Weights of a small transformer language model.
Size: 11 layers, width 512, 8 heads of 64, vocabulary 32000, 115M parameters.
Architecture: RMSNorm before each block, rotary positions, no biases in attention or MLP, embeddings untied during training, normalized queries and keys, some layers without attention, local attention windows, gated attention, exclusive self-attention, value embeddings, a smear gate, an embedding shortcut, learned residual scales, skips across layers, capped logits.
Training: 738M tokens, 11849 steps.
Each number is 200 + 20 x the weight over its row's rms, rounded and kept within 0 to 999. Layers, rows and columns count from 0. The size before them is the row's rms in percent of the matrix's.

# down: layer 3 MLP down (transposed), 2048x512, rms 0.0461, rows 1238-1251, columns 256-511
# up: layer 3 MLP up, 2048x512, rms 0.0503, rows 1239-1251, columns 256-511
down1238,102,187,223,158,259,228,202,190,208,204,172,176,207,199,216,180,234,222,194,175,198,197,180,173,220,187,196,200,157,223,204,254,238,229,198,167,214,160,207,204,200,206,162,200,190,218,208,181,192,258,183,201,159,213,197,258,204,190,198,165,171,199,242,208,218,199,189,179,183,172,170,180,167,183,227,227,184,228,238,193,219,225,206,154,212,196,186,217,197,206,176,183,180,222,184,229,190,191,194,215,190,203,221,163,189,205,181,203,212,208,207,173,186,179,213,211,171,172,191,224,200,210,180,178,198,186,179,220,199,201,211,189,208,220,177,187,181,224,184,199,196,213,202,186,217,201,219,211,181,215,219,194,179,207,213,204,189,181,200,215,198,186,184,221,195,208,199,208,221,219,211,211,173,163,195,168,219,220,224,188,177,219,187,216,194,167,218,225,208,213,216,172,198,187,191,204,183,222,211,160,243,215,188,225,178,202,215,190,188,169,206,190,209,176,214,208,164,167,219,204,191,234,215,185,179,226,190,199,204,188,186,173,209,195,186,221,187,201,220,204,197,222,160,214,179,245,236,205,198,253,209,167,179,178,204,193,243
up1239,097,218,244,186,191,205,211,205,193,180,172,246,219,212,204,188,183,207,192,199,200,203,179,172,195,203,211,229,191,203,219,196,184,199,181,193,198,224,209,203,224,187,211,189,164,193,182,198,221,171,197,229,173,194,201,219,212,178,188,184,174,204,188,204,159,206,213,211,208,186,194,181,183,168,204,219,231,221,201,181,203,222,222,190,197,201,186,220,184,216,184,232,219,184,266,228,174,203,213,204,214,164,239,212,208,148,172,204,195,230,189,210,225,194,189,204,234,206,181,179,178,229,173,209,215,205,219,182,212,214,189,199,197,188,181,185,216,184,190,208,202,208,179,191,222,212,193,224,184,213,175,202,198,181,230,226,200,209,212,180,216,220,199,181,171,207,176,205,177,206,201,177,215,213,243,214,182,237,196,214,201,206,185,188,217,215,221,173,216,207,217,206,183,160,204,209,199,228,177,182,226,188,168,192,229,181,172,180,206,175,204,172,190,203,184,195,172,223,193,192,206,231,213,212,187,224,188,187,171,166,201,199,214,158,218,132,212,206,183,189,202,218,186,220,215,181,187,206,202,219,208,206,165,201,194,147,208
down1239,095,177,215,236,179,196,188,174,171,196,221,188,217,226,213,221,228,182,199,181,190,175,208,225,191,194,199,208,199,171,190,188,194,229,213,247,178,215,187,194,206,199,223,193,172,177,208,182,214,244,258,221,174,209,180,239,206,196,196,184,217,193,198,181,194,187,236,201,197,169,171,171,159,205,227,188,215,197,193,202,221,162,217,192,211,192,204,216,164,202,208,228,225,183,160,217,213,199,203,195,236,212,160,193,195,172,189,198,244,233,219,197,215,177,176,192,208,183,212,194,174,186,162,182,206,211,189,247,152,189,179,219,226,254,204,195,217,198,197,220,207,161,185,171,194,202,209,216,182,179,199,197,226,175,215,173,214,188,210,206,232,193,171,226,207,205,208,243,197,191,236,201,202,252,223,201,207,181,204,170,217,226,211,215,215,192,203,217,186,191,181,186,234,207,174,215,200,255,189,212,220,205,203,198,237,197,176,215,207,190,220,171,197,177,190,193,181,196,187,199,236,227,209,183,154,220,223,256,198,185,178,206,217,216,191,202,204,169,234,221,210,209,247,223,220,199,208,213,204,212,210,180,190,197,212,205,203
up1240,093,181,230,173,209,162,181,225,227,172,174,217,209,213,204,167,199,242,197,194,183,198,186,177,145,201,189,171,227,227,233,220,192,246,194,208,257,178,201,169,180,183,195,211,202,203,232,222,204,189,197,211,187,190,194,185,244,175,225,179,143,226,180,161,186,196,194,206,209,182,194,186,223,191,221,209,192,185,212,205,188,203,215,200,211,191,176,189,172,193,177,217,194,194,179,214,233,236,202,158,209,258,214,226,184,183,187,223,218,199,204,201,207,202,194,183,197,208,215,179,201,193,212,189,202,192,177,180,244,210,176,178,192,221,229,217,180,209,218,199,187,218,162,186,210,202,207,213,213,177,176,168,188,198,177,178,161,207,204,213,186,206,210,176,180,230,174,159,189,211,211,204,189,190,206,229,179,199,180,206,233,194,202,201,223,234,201,192,213,201,160,191,232,205,199,203,202,186,171,208,187,218,171,182,170,182,192,252,225,197,205,182,198,208,225,221,183,184,205,191,206,207,207,226,192,185,204,158,182,183,188,213,231,160,172,249,196,199,187,179,186,181,175,166,236,216,206,182,223,175,176,207,205,218,231,201,187
down1240,093,194,204,177,193,184,191,212,214,199,178,207,226,198,236,189,215,183,182,193,187,165,189,178,207,193,199,241,215,278,219,208,222,238,176,205,177,200,199,182,225,221,208,189,189,237,190,225,176,213,220,167,234,213,202,214,195,186,169,210,170,168,199,174,224,186,214,207,195,203,203,242,167,190,194,199,216,197,202,200,178,231,192,179,179,165,171,217,179,199,214,221,225,170,205,172,206,190,193,195,197,196,197,179,225,176,220,256,181,229,169,189,201,189,214,198,241,169,199,208,228,163,212,210,175,206,183,191,201,179,217,186,234,193,218,231,204,174,203,199,207,217,191,180,204,182,183,198,198,176,214,218,174,202,183,231,183,205,214,192,225,174,220,223,168,194,183,189,205,206,185,170,192,189,221,181,159,169,188,220,202,187,240,256,206,205,213,201,184,196,202,204,202,193,192,220,217,209,180,195,214,210,209,188,205,172,215,212,192,171,212,186,219,178,198,193,199,196,193,172,206,189,159,186,209,200,147,186,195,202,160,225,222,209,185,192,190,189,216,145,186,208,171,138,240,185,187,179,160,216,211,194,164,203,179,222,203
up1241,120,188,228,233,217,201,186,201,195,227,187,217,181,211,202,171,202,176,193,203,224,242,195,201,186,195,178,198,216,199,225,189,193,215,221,182,189,232,214,196,200,211,198,142,205,210,207,204,221,184,173,205,236,197,218,217,200,224,222,238,223,196,198,210,192,188,224,248,199,191,202,194,195,202,230,204,209,222,168,190,167,183,217,208,217,190,181,202,178,195,192,218,207,203,166,244,193,181,212,194,206,236,197,207,179,218,192,225,234,195,230,190,228,170,216,198,185,201,192,234,183,192,223,239,204,172,224,208,216,232,215,195,211,201,193,196,187,210,148,219,197,196,173,213,214,172,207,219,196,179,176,170,213,223,204,176,217,191,230,210,202,232,201,231,182,227,188,208,225,209,212,177,197,197,192,205,228,239,240,179,177,241,201,229,230,190,193,186,199,166,256,189,197,218,197,234,216,212,201,188,181,207,226,185,212,192,223,192,186,205,179,162,199,212,212,189,213,225,162,164,164,193,162,201,205,164,187,207,193,182,200,248,192,165,227,190,202,227,188,174,192,206,188,199,223,201,181,165,191,232,216,207,215,210,204,187,180
down1241,117,182,207,166,189,215,222,195,203,183,161,201,201,215,200,191,199,217,231,200,195,207,247,189,178,185,212,178,255,199,251,222,178,162,178,194,199,197,247,191,219,166,204,193,222,189,215,179,202,220,223,222,194,209,219,187,210,228,213,183,211,198,194,250,219,236,208,226,180,133,192,226,196,219,201,218,213,230,211,201,221,189,224,173,199,211,210,183,210,221,233,180,176,223,166,187,161,239,206,232,215,220,195,176,223,178,199,170,196,211,179,205,201,183,213,183,182,205,234,191,177,203,193,185,206,188,166,216,170,197,208,205,207,193,215,184,218,207,208,239,230,226,173,196,220,173,193,216,188,216,235,205,219,220,206,192,213,171,189,190,191,194,168,196,186,231,210,196,187,216,191,194,180,185,197,214,223,218,209,222,214,181,164,191,231,212,201,190,198,209,197,175,178,173,201,206,154,204,163,194,183,217,152,212,216,191,262,192,197,148,195,180,163,171,211,182,204,220,193,251,166,167,184,198,190,199,212,160,206,196,206,162,168,213,202,233,200,212,203,198,214,185,168,189,206,202,211,207,193,214,207,246,178,213,167,235,191
up1242,090,246,199,230,196,207,187,194,191,217,202,196,216,206,205,208,211,234,193,199,223,229,193,176,174,225,186,180,212,180,192,208,236,223,210,192,204,230,193,180,200,189,195,232,191,203,210,172,196,162,213,206,198,203,188,203,235,163,198,184,201,177,193,233,173,209,196,220,183,184,176,195,218,237,173,204,153,212,185,166,196,198,235,178,253,184,219,187,195,212,177,221,212,203,204,192,224,239,192,176,210,213,210,195,158,208,195,176,182,215,215,193,203,216,190,173,202,228,183,161,215,207,215,194,202,189,181,181,211,207,163,178,214,227,186,176,204,218,216,190,155,243,207,211,203,210,254,196,198,204,179,176,183,185,165,181,224,172,173,194,170,193,184,185,197,202,231,177,212,162,237,219,202,207,199,250,193,181,144,195,192,197,186,176,234,226,176,167,188,179,197,230,164,188,212,199,204,196,189,175,238,196,250,216,180,178,204,183,205,199,201,183,225,183,215,186,207,197,213,198,220,230,204,168,222,175,220,177,192,209,198,187,216,191,202,223,211,197,192,239,220,206,191,177,216,193,191,171,195,212,196,219,136,214,228,201,167
down1242,101,174,199,173,206,232,184,194,211,206,222,223,185,158,189,205,199,201,200,189,199,208,202,200,186,179,174,225,190,171,177,182,216,200,206,170,176,229,226,180,224,212,201,192,194,156,175,207,229,200,229,166,211,194,212,217,185,216,216,241,228,193,191,225,214,203,202,167,205,199,185,152,165,174,189,194,213,203,192,202,206,172,214,184,210,194,183,222,232,221,201,229,203,170,195,192,249,215,198,232,250,167,154,186,206,226,194,205,204,228,188,207,202,189,198,232,190,201,204,160,194,267,208,205,209,223,202,230,192,202,167,191,197,225,160,171,195,200,160,168,179,221,209,200,166,213,212,236,208,201,221,176,193,193,186,214,218,203,208,211,217,197,232,222,225,258,189,196,214,189,192,168,191,209,200,203,197,199,175,202,217,151,213,198,216,171,193,203,176,191,215,218,209,216,199,192,184,219,236,172,210,185,227,208,168,190,218,188,176,154,193,229,228,182,200,204,212,177,199,184,197,205,176,225,179,188,184,227,211,221,230,218,212,178,233,202,197,208,207,178,190,173,214,189,197,179,206,180,223,191,185,193,199,242,220,204,222
up1243,101,233,190,199,203,200,212,200,190,187,201,226,197,198,213,199,208,214,217,189,230,204,161,195,198,191,212,226,182,214,189,188,167,160,199,220,201,186,228,157,209,171,217,175,200,209,204,158,217,176,199,183,172,179,205,248,215,189,192,174,221,163,226,150,167,214,208,216,194,204,206,197,191,235,199,230,201,195,207,237,232,225,166,212,221,202,193,199,211,191,220,215,157,207,188,223,204,205,183,202,184,198,226,179,216,170,205,225,186,212,191,225,211,191,167,194,222,177,171,207,170,203,198,184,195,202,224,224,213,182,198,192,191,202,182,204,197,199,189,173,219,207,204,223,220,216,198,231,190,237,202,199,159,212,193,180,200,193,230,214,225,203,228,204,163,213,195,219,192,188,228,136,199,185,194,191,177,198,183,203,210,225,167,207,197,237,190,220,216,180,191,200,187,188,210,202,231,228,217,188,200,188,195,173,195,184,205,230,212,222,213,207,216,214,173,166,190,180,206,190,246,219,165,197,200,219,182,215,185,169,208,200,169,215,242,190,172,215,183,186,187,193,154,210,207,197,184,203,201,151,182,203,188,210,181,210,182
down1243,101,176,188,206,179,212,170,168,208,209,215,209,189,175,211,226,202,203,184,212,200,215,189,195,190,206,170,164,191,208,189,168,203,199,223,225,189,144,240,215,182,210,206,198,199,209,190,231,224,212,180,187,231,234,197,233,226,190,225,165,173,207,225,204,209,192,187,203,192,220,196,218,175,196,211,212,173,176,221,208,196,209,178,187,227,163,190,172,221,195,190,183,192,181,180,184,219,203,174,202,212,220,185,171,202,192,215,212,206,203,200,169,191,189,230,195,213,183,186,213,192,190,182,165,168,181,216,185,179,211,213,193,221,210,201,188,166,201,220,220,211,240,185,221,211,157,181,216,213,202,227,177,215,149,187,170,194,185,197,183,179,139,195,203,226,200,185,175,206,191,187,184,195,219,196,217,201,161,209,241,198,227,229,207,157,192,214,188,213,226,158,186,178,211,199,190,212,174,196,208,191,179,193,220,211,197,158,222,197,221,227,192,215,232,149,218,198,175,232,179,213,269,205,199,199,172,210,215,153,190,215,191,205,166,191,226,203,184,195,192,218,203,185,226,211,170,193,220,203,160,181,230,221,187,218,212,217
up1244,105,171,187,218,186,208,182,180,264,215,212,194,226,191,203,216,181,176,229,176,185,235,212,214,181,226,233,198,170,243,176,203,217,179,200,182,234,184,179,231,195,164,193,222,164,202,193,192,186,199,201,258,196,202,185,212,261,206,211,181,146,186,222,195,214,175,212,201,210,203,203,197,221,180,209,218,222,202,174,205,181,229,208,203,192,177,253,204,211,226,206,206,182,193,201,177,179,187,179,213,208,227,223,165,192,176,185,186,179,183,212,226,192,158,187,200,223,193,200,207,178,182,188,217,197,204,170,194,202,194,175,224,176,185,222,188,208,176,175,205,203,202,199,187,203,180,184,168,178,198,207,221,202,182,184,179,178,193,204,224,181,198,214,200,181,205,245,192,221,192,188,211,177,203,191,147,170,194,154,234,165,182,230,192,197,201,225,163,230,209,185,211,212,195,199,195,229,199,173,212,214,214,204,180,204,219,213,210,240,212,198,212,205,216,230,178,214,231,201,239,263,168,195,224,201,191,213,149,203,192,152,200,192,208,166,222,214,199,189,197,169,178,196,182,206,199,205,210,223,190,181,200,186,184,229,194,191
down1244,109,166,196,199,185,188,197,175,242,160,209,215,190,227,215,213,161,230,192,195,190,171,198,192,236,188,221,171,174,221,210,220,191,205,206,185,208,161,184,225,188,193,184,227,162,205,240,205,205,203,173,201,174,188,175,236,252,218,231,193,200,157,206,192,203,215,189,218,189,219,201,206,230,194,198,187,199,173,198,199,214,219,214,211,173,176,227,197,181,229,203,195,183,203,206,197,163,186,211,195,206,210,205,195,192,216,212,169,176,180,217,212,193,208,215,207,233,215,184,200,178,172,203,198,198,216,185,232,189,188,174,181,171,177,239,207,206,196,175,197,253,166,208,196,209,177,190,198,206,221,228,238,165,210,182,187,211,199,196,175,180,166,226,199,174,180,237,217,174,211,187,216,218,170,213,188,176,190,219,197,231,189,212,188,154,217,176,185,198,263,160,207,207,203,211,194,205,230,194,201,206,203,193,195,203,221,165,184,251,225,206,241,173,205,198,191,176,212,175,198,223,179,237,226,241,197,205,150,224,200,204,218,186,236,181,202,206,163,229,233,208,211,215,231,193,210,186,201,196,206,216,190,211,194,194,171,133
up1245,102,135,204,182,200,223,267,178,204,184,192,208,191,189,214,190,167,159,192,181,181,219,228,194,191,221,201,191,192,228,173,183,235,195,221,181,202,177,167,179,198,216,183,180,193,191,203,193,209,196,187,214,209,211,186,223,220,193,184,229,190,146,204,193,207,183,213,182,181,156,220,203,148,203,245,192,187,200,190,219,212,206,223,218,171,206,183,194,239,196,199,209,230,185,179,189,208,183,189,219,191,206,228,195,188,208,220,237,177,204,215,212,199,199,219,214,184,180,187,232,169,190,215,200,192,158,195,203,222,186,206,194,205,195,212,210,189,205,173,250,167,209,183,192,198,208,240,189,176,214,212,236,161,207,203,171,199,212,210,204,198,223,204,184,230,183,166,212,206,223,207,207,195,219,177,200,165,280,223,203,189,213,207,204,206,231,166,186,196,189,184,179,200,186,194,189,223,202,184,203,223,197,168,213,182,229,192,226,203,188,217,230,199,181,183,192,199,190,217,215,172,211,215,222,188,215,183,200,204,186,177,234,186,210,226,206,176,229,196,192,199,196,194,202,183,201,186,188,166,217,216,200,178,206,164,191,208
down1245,103,163,179,214,236,184,182,209,211,170,204,179,201,186,194,221,197,201,237,190,237,227,212,226,214,155,201,227,182,197,176,183,228,213,178,195,190,226,209,190,178,196,176,210,227,234,203,165,168,188,214,202,183,205,191,208,226,209,199,220,196,206,180,165,217,213,233,180,194,190,192,199,189,200,189,199,186,201,246,229,200,239,201,225,185,191,208,262,204,193,187,191,230,200,210,208,205,192,237,197,182,206,198,212,195,146,204,225,198,174,217,224,165,189,186,155,181,215,184,197,177,221,208,194,211,195,200,205,232,181,213,209,200,196,198,188,187,216,198,178,215,175,173,212,173,190,171,191,209,232,221,222,224,186,204,186,163,227,215,156,200,209,164,183,152,233,218,199,183,223,230,222,168,204,182,199,175,191,208,221,225,205,201,203,219,219,199,189,180,191,170,208,185,192,189,229,175,191,190,195,211,202,226,205,183,174,216,221,196,183,219,240,189,208,199,211,192,207,174,210,166,240,192,217,230,188,213,215,242,213,216,197,172,196,166,260,144,182,203,214,195,206,230,208,196,221,222,209,221,178,204,196,188,235,211,174,208
up1246,101,213,194,194,205,180,172,187,197,205,203,212,241,176,264,206,250,205,193,221,192,214,206,213,183,222,185,201,207,217,222,191,190,232,195,202,198,183,191,225,200,186,212,205,193,200,207,175,197,156,167,210,199,184,208,185,202,156,219,148,235,232,209,230,191,215,250,185,153,171,209,232,194,194,155,216,209,227,167,182,148,220,222,196,215,182,187,219,191,178,160,182,213,181,194,184,208,217,199,209,173,206,219,215,167,180,230,223,185,214,212,201,199,202,218,192,203,180,201,197,154,182,226,210,196,208,173,197,223,278,181,153,213,190,196,167,209,200,160,191,190,219,185,162,210,183,209,246,186,197,180,211,186,207,184,186,188,192,188,219,202,181,203,212,195,202,194,187,233,208,215,205,227,193,216,205,190,223,151,207,197,191,219,185,183,203,214,132,180,205,176,189,236,210,210,209,196,210,194,178,188,204,172,183,214,206,238,219,217,200,230,193,154,212,217,231,188,204,198,222,188,233,172,193,230,244,220,180,176,190,171,200,191,188,203,193,192,187,189,187,178,191,200,211,230,197,214,221,240,192,170,197,202,195,223,195,188
down1246,099,205,231,190,202,193,197,192,211,201,188,198,207,170,205,181,259,202,194,229,223,196,175,187,161,211,192,229,179,212,187,211,195,190,201,169,183,243,205,202,180,172,171,204,215,209,211,195,196,167,161,196,217,173,188,201,216,186,191,182,224,226,174,194,204,198,219,203,172,221,198,239,188,213,163,217,199,225,213,191,159,192,200,201,220,179,188,182,196,212,177,253,203,176,198,203,203,189,177,230,192,198,197,218,197,192,242,203,200,225,207,227,222,212,205,195,198,188,205,211,160,198,209,176,167,196,181,181,203,199,191,156,200,181,224,180,228,192,207,201,160,212,167,209,190,206,214,231,177,195,185,219,169,229,169,212,204,181,173,198,221,194,212,211,195,224,221,197,215,217,211,206,190,195,220,208,183,171,200,217,190,236,185,193,184,186,216,178,226,179,178,191,237,203,227,192,203,184,197,199,229,192,191,166,222,208,208,218,237,171,194,214,193,213,182,200,167,205,214,213,211,210,179,198,228,212,167,164,199,192,140,209,234,174,191,211,166,158,245,149,204,224,180,194,209,202,193,232,184,181,211,207,205,198,182,204,193
up1247,108,219,183,235,177,193,151,210,209,250,186,215,170,190,213,177,198,225,192,185,216,177,184,213,175,232,206,190,188,221,166,191,188,216,182,176,214,165,177,173,194,213,188,201,213,215,211,216,190,176,174,232,193,204,185,229,221,185,183,187,210,212,198,203,211,238,196,226,216,199,204,196,192,200,210,210,209,219,169,171,188,194,230,208,202,198,197,207,175,232,200,203,208,195,236,205,180,194,195,196,190,202,211,196,157,190,181,193,198,200,195,156,217,227,207,230,245,214,204,197,195,205,187,205,210,192,165,173,217,212,201,200,215,198,182,231,196,217,177,172,190,207,181,224,218,189,200,204,184,218,213,228,168,184,215,171,247,163,201,178,175,194,202,219,205,173,231,177,172,202,185,200,176,209,208,168,172,212,165,170,195,178,172,187,169,242,177,199,177,208,194,218,215,167,207,167,224,197,205,224,216,191,211,187,190,221,200,279,243,227,207,213,221,199,192,199,214,203,223,200,206,175,212,224,218,158,210,186,214,181,188,226,198,180,198,175,220,205,192,197,185,217,180,205,215,195,204,190,211,203,196,206,162,225,208,174,178
down1247,101,188,177,212,188,171,197,193,233,239,194,203,154,199,187,174,209,199,191,205,253,182,179,226,221,209,221,191,206,208,168,188,184,231,193,192,226,178,162,170,167,212,178,177,174,189,208,211,178,178,207,229,206,181,204,234,149,196,189,188,219,223,221,186,202,187,182,227,165,220,199,202,198,182,212,258,195,184,213,200,184,182,207,220,199,199,213,193,162,186,266,170,183,197,203,217,189,212,210,168,210,190,187,185,204,199,137,215,192,194,192,177,211,219,175,200,213,210,204,196,217,217,214,216,169,205,191,193,170,249,208,175,205,174,190,221,168,207,189,223,190,211,218,204,180,200,196,159,231,227,182,202,204,185,196,179,198,193,226,186,224,168,219,217,181,194,187,199,180,206,214,192,227,184,187,177,214,187,190,170,212,188,163,179,201,213,211,222,171,165,218,166,191,175,197,231,205,201,228,230,186,237,218,190,173,205,213,227,175,212,180,206,184,210,168,187,240,190,184,181,159,178,181,193,190,193,200,179,206,191,179,218,176,237,209,202,226,229,235,177,187,168,209,225,206,181,208,197,209,154,187,232,213,183,208,208,225
up1248,099,198,187,220,228,181,231,191,161,245,225,188,209,230,201,188,190,222,224,212,200,206,237,213,188,234,193,204,215,200,193,203,187,202,222,227,185,190,196,219,189,199,168,197,170,211,212,194,196,220,167,206,217,209,242,205,218,177,169,180,211,203,199,247,198,179,194,201,184,226,197,197,221,181,208,196,190,157,178,224,191,205,251,175,213,185,228,197,186,214,220,219,188,207,202,197,181,208,218,195,217,212,209,217,163,196,213,196,185,184,228,205,213,182,204,201,208,207,176,188,209,205,185,250,197,163,204,196,205,204,187,156,182,204,161,191,197,204,193,174,195,181,225,170,185,165,224,191,214,183,211,219,213,213,191,167,187,231,206,216,178,208,195,188,165,185,237,176,179,200,227,206,216,152,197,213,189,208,176,210,195,194,209,131,212,250,204,240,224,194,168,214,207,176,201,194,193,157,199,183,260,225,192,206,191,216,211,215,259,222,200,188,247,179,201,213,188,222,197,154,180,238,179,200,249,218,186,228,199,200,199,222,177,180,200,195,199,213,191,164,189,199,212,195,175,183,143,201,219,240,208,200,190,202,238,210,192
down1248,100,187,194,192,191,207,177,195,189,189,214,222,197,206,166,203,216,180,183,214,202,207,233,165,178,196,192,204,191,186,170,224,219,231,197,196,208,213,221,194,219,258,196,205,200,190,216,188,166,179,168,192,220,212,220,186,194,231,203,211,224,227,178,218,198,233,186,220,184,198,223,145,170,166,200,213,165,218,198,190,191,260,206,204,218,236,212,176,175,169,258,208,189,160,209,181,201,161,189,180,215,231,193,209,212,229,204,189,200,209,208,212,204,217,187,196,186,191,220,186,218,217,215,199,199,196,196,202,182,204,201,221,186,183,203,216,212,202,181,245,198,221,204,176,163,215,199,233,212,182,190,193,217,189,177,196,209,229,185,209,191,177,136,222,179,206,200,233,158,182,191,195,199,191,211,228,166,178,173,178,207,214,209,167,172,197,204,168,213,182,206,184,173,224,213,210,221,180,211,218,220,188,220,151,194,218,191,187,233,205,227,244,203,231,182,189,210,186,184,196,207,198,195,229,236,210,169,195,197,226,222,199,200,202,181,224,187,189,202,184,219,189,216,185,183,194,229,192,211,221,197,210,201,197,177,217,204
up1249,101,204,184,222,238,204,223,183,213,187,210,175,219,223,196,188,194,220,231,202,194,226,235,224,199,191,205,199,203,206,219,202,193,217,202,216,201,170,200,224,202,218,202,193,184,219,196,197,191,156,190,184,212,185,206,203,243,183,195,172,195,185,227,243,209,185,195,180,227,189,150,192,198,189,186,213,197,233,164,237,192,175,220,200,179,230,182,212,197,235,166,186,202,219,253,214,215,188,195,198,172,193,233,201,189,203,223,189,220,200,175,183,198,189,188,188,230,187,180,205,213,218,210,171,195,190,191,210,202,169,163,192,197,227,206,194,176,181,199,206,207,179,227,211,224,188,230,194,215,197,193,187,185,203,212,205,216,204,234,220,212,208,221,230,189,163,207,183,180,197,156,196,163,214,182,208,179,184,188,201,203,227,171,203,181,220,226,200,151,211,219,176,175,201,172,218,200,209,218,206,193,163,200,205,188,206,202,238,195,210,229,190,219,192,224,196,205,229,182,186,203,201,175,222,204,208,173,196,201,193,210,215,193,200,219,183,225,211,195,257,186,186,201,181,192,232,201,206,158,195,199,198,215,217,188,206,240
down1249,099,220,196,177,216,179,197,230,204,218,158,169,200,185,186,135,217,216,188,214,230,193,187,185,180,198,189,195,228,182,204,164,179,233,189,187,208,200,188,230,220,174,206,217,169,185,162,189,188,203,207,206,184,219,214,201,177,213,203,202,177,228,206,221,200,178,209,227,196,190,187,227,188,213,203,214,218,225,217,201,172,228,197,212,223,196,215,199,214,192,196,238,212,199,193,184,184,215,192,195,212,209,232,196,247,190,161,223,195,220,188,224,178,234,202,226,198,190,191,193,219,200,205,186,164,192,196,247,202,210,201,207,212,170,197,224,167,222,199,227,218,213,198,182,206,174,178,205,189,197,222,193,214,185,216,208,184,211,201,195,170,189,208,208,206,212,197,170,196,233,201,228,228,201,199,169,201,198,208,170,173,233,216,241,235,249,207,192,203,213,204,187,197,207,167,188,235,156,201,214,170,228,193,188,174,193,200,194,225,187,179,204,194,200,215,194,204,207,262,184,205,204,178,203,198,206,214,175,209,181,194,186,177,227,191,194,206,223,175,213,182,219,181,218,179,205,194,186,188,212,191,192,195,205,214,231,182
up1250,104,227,199,195,175,177,183,213,183,187,240,222,210,210,208,205,188,184,226,172,201,183,232,242,194,196,216,175,184,199,211,172,199,216,216,202,189,188,167,193,248,197,186,207,180,202,194,189,225,162,152,213,195,202,204,228,242,199,201,253,244,196,191,200,186,198,270,236,218,202,181,249,207,205,212,185,181,165,192,194,212,194,193,212,218,217,199,213,181,190,174,199,198,200,207,200,204,225,185,191,197,178,187,209,151,204,200,231,220,213,198,207,209,186,211,227,176,200,193,171,180,183,196,203,217,179,216,183,237,161,203,173,225,196,198,206,209,193,208,228,179,220,185,154,212,180,211,184,195,155,180,204,206,185,224,196,169,198,207,219,170,214,207,231,248,137,195,198,201,191,217,174,218,224,238,215,171,199,205,211,201,190,235,241,197,175,174,219,208,234,162,210,200,167,218,181,216,197,205,214,213,208,209,216,210,198,229,211,184,200,182,180,188,203,215,182,181,234,170,196,222,172,216,199,195,221,202,194,201,203,216,211,185,189,174,217,194,205,195,184,193,186,184,158,223,207,159,214,196,184,204,195,207,210,184,225,170
down1250,098,217,247,237,195,176,192,231,181,219,200,198,212,187,196,206,210,213,173,205,214,210,170,194,233,152,197,200,190,213,176,197,217,199,223,169,192,190,187,216,194,212,163,180,200,188,205,204,190,179,186,184,188,178,187,202,192,189,219,181,165,173,187,179,169,190,202,195,180,180,217,207,199,150,188,171,198,190,225,211,216,213,203,234,182,207,229,185,220,177,206,180,181,205,191,185,217,187,203,231,216,190,219,197,173,201,208,228,204,187,193,192,194,175,200,214,191,221,191,175,208,234,185,217,213,216,229,201,203,165,166,196,205,213,175,241,209,177,167,222,205,182,169,178,192,184,213,183,189,169,218,200,197,165,235,179,200,190,208,218,168,207,173,166,221,206,203,224,202,218,190,227,203,193,200,191,169,227,198,200,212,183,219,195,187,212,192,193,196,225,177,190,170,179,203,203,189,184,232,264,222,217,187,222,194,197,197,202,186,193,230,198,216,185,195,218,189,205,199,240,212,170,184,180,217,257,220,174,194,222,204,195,167,201,165,232,158,270,125,208,196,219,190,196,198,195,196,214,205,170,201,197,177,234,165,191,222
up1251,111,189,184,184,212,198,173,168,176,231,217,184,177,222,185,219,192,218,225,194,199,198,189,217,201,204,209,212,205,204,184,160,166,206,164,190,185,204,201,177,189,148,230,188,186,188,200,181,229,189,175,229,224,233,213,186,188,180,204,222,182,189,181,208,202,157,197,208,226,189,213,199,164,206,179,209,181,161,201,193,194,190,217,174,221,217,169,196,198,227,229,201,203,205,207,158,205,205,159,205,173,223,197,182,176,187,163,241,210,219,207,194,232,163,192,201,180,204,178,187,164,232,206,197,197,177,212,164,183,206,167,200,197,182,173,190,201,214,186,226,173,202,174,208,218,213,195,198,150,163,175,205,181,220,210,231,247,229,217,181,224,212,211,162,208,195,193,184,231,206,187,202,205,213,202,209,183,212,214,232,225,220,205,196,187,192,248,191,188,219,159,191,223,185,208,217,253,218,188,185,209,187,209,226,199,175,155,195,200,192,160,203,195,187,197,210,200,247,211,229,220,178,210,248,174,196,190,199,209,181,225,246,173,236,209,197,194,205,192,202,190,208,197,196,180,189,177,182,207,183,195,202,185,187,206,221,244
down1251,114,165,206,262,221,166,179,195,190,191,198,220,175,225,185,226,210,224,213,195,199,240,203,190,195,157,218,236,201,196,220,191,216,203,198,205,198,184,201,233,187,182,187,218,214,200,224,223,249,183,205,199,233,168,224,180,194,182,215,197,207,179,183,184,195,163,186,226,181,136,220,222,218,185,192,156,184,184,183,197,212,162,187,190,216,216,227,198,161,195,203,209,200,221,234,178,201,188,200,209,159,214,213,162,202,211,198,226,206,181,204,201,211,199,193,249,154,241,193,173,227,195,203,223,223,199,212,152,172,194,206,197,168,193,210,227,219,241,175,197,208,168,233,210,228,184,195,206,198,219,202,205,206,223,193,209,165,183,200,159,219,193,208,194,188,220,208,165,220,242,209,220,195,204,187,199,189,178,227,209,237,210,198,205,175,197,206,215,212,215,203,195,230,203,170,202,179,179,184,170,177,208,190,226,191,177,168,232,211,193,181,201,191,188,189,189,191,199,177,205,197,218,224,204,192,187,226,221,213,218,202,183,165,212,201,179,213,215,225,210,205,225,211,220,166,177,204,155,209,226,236,233,228,216,208,175,192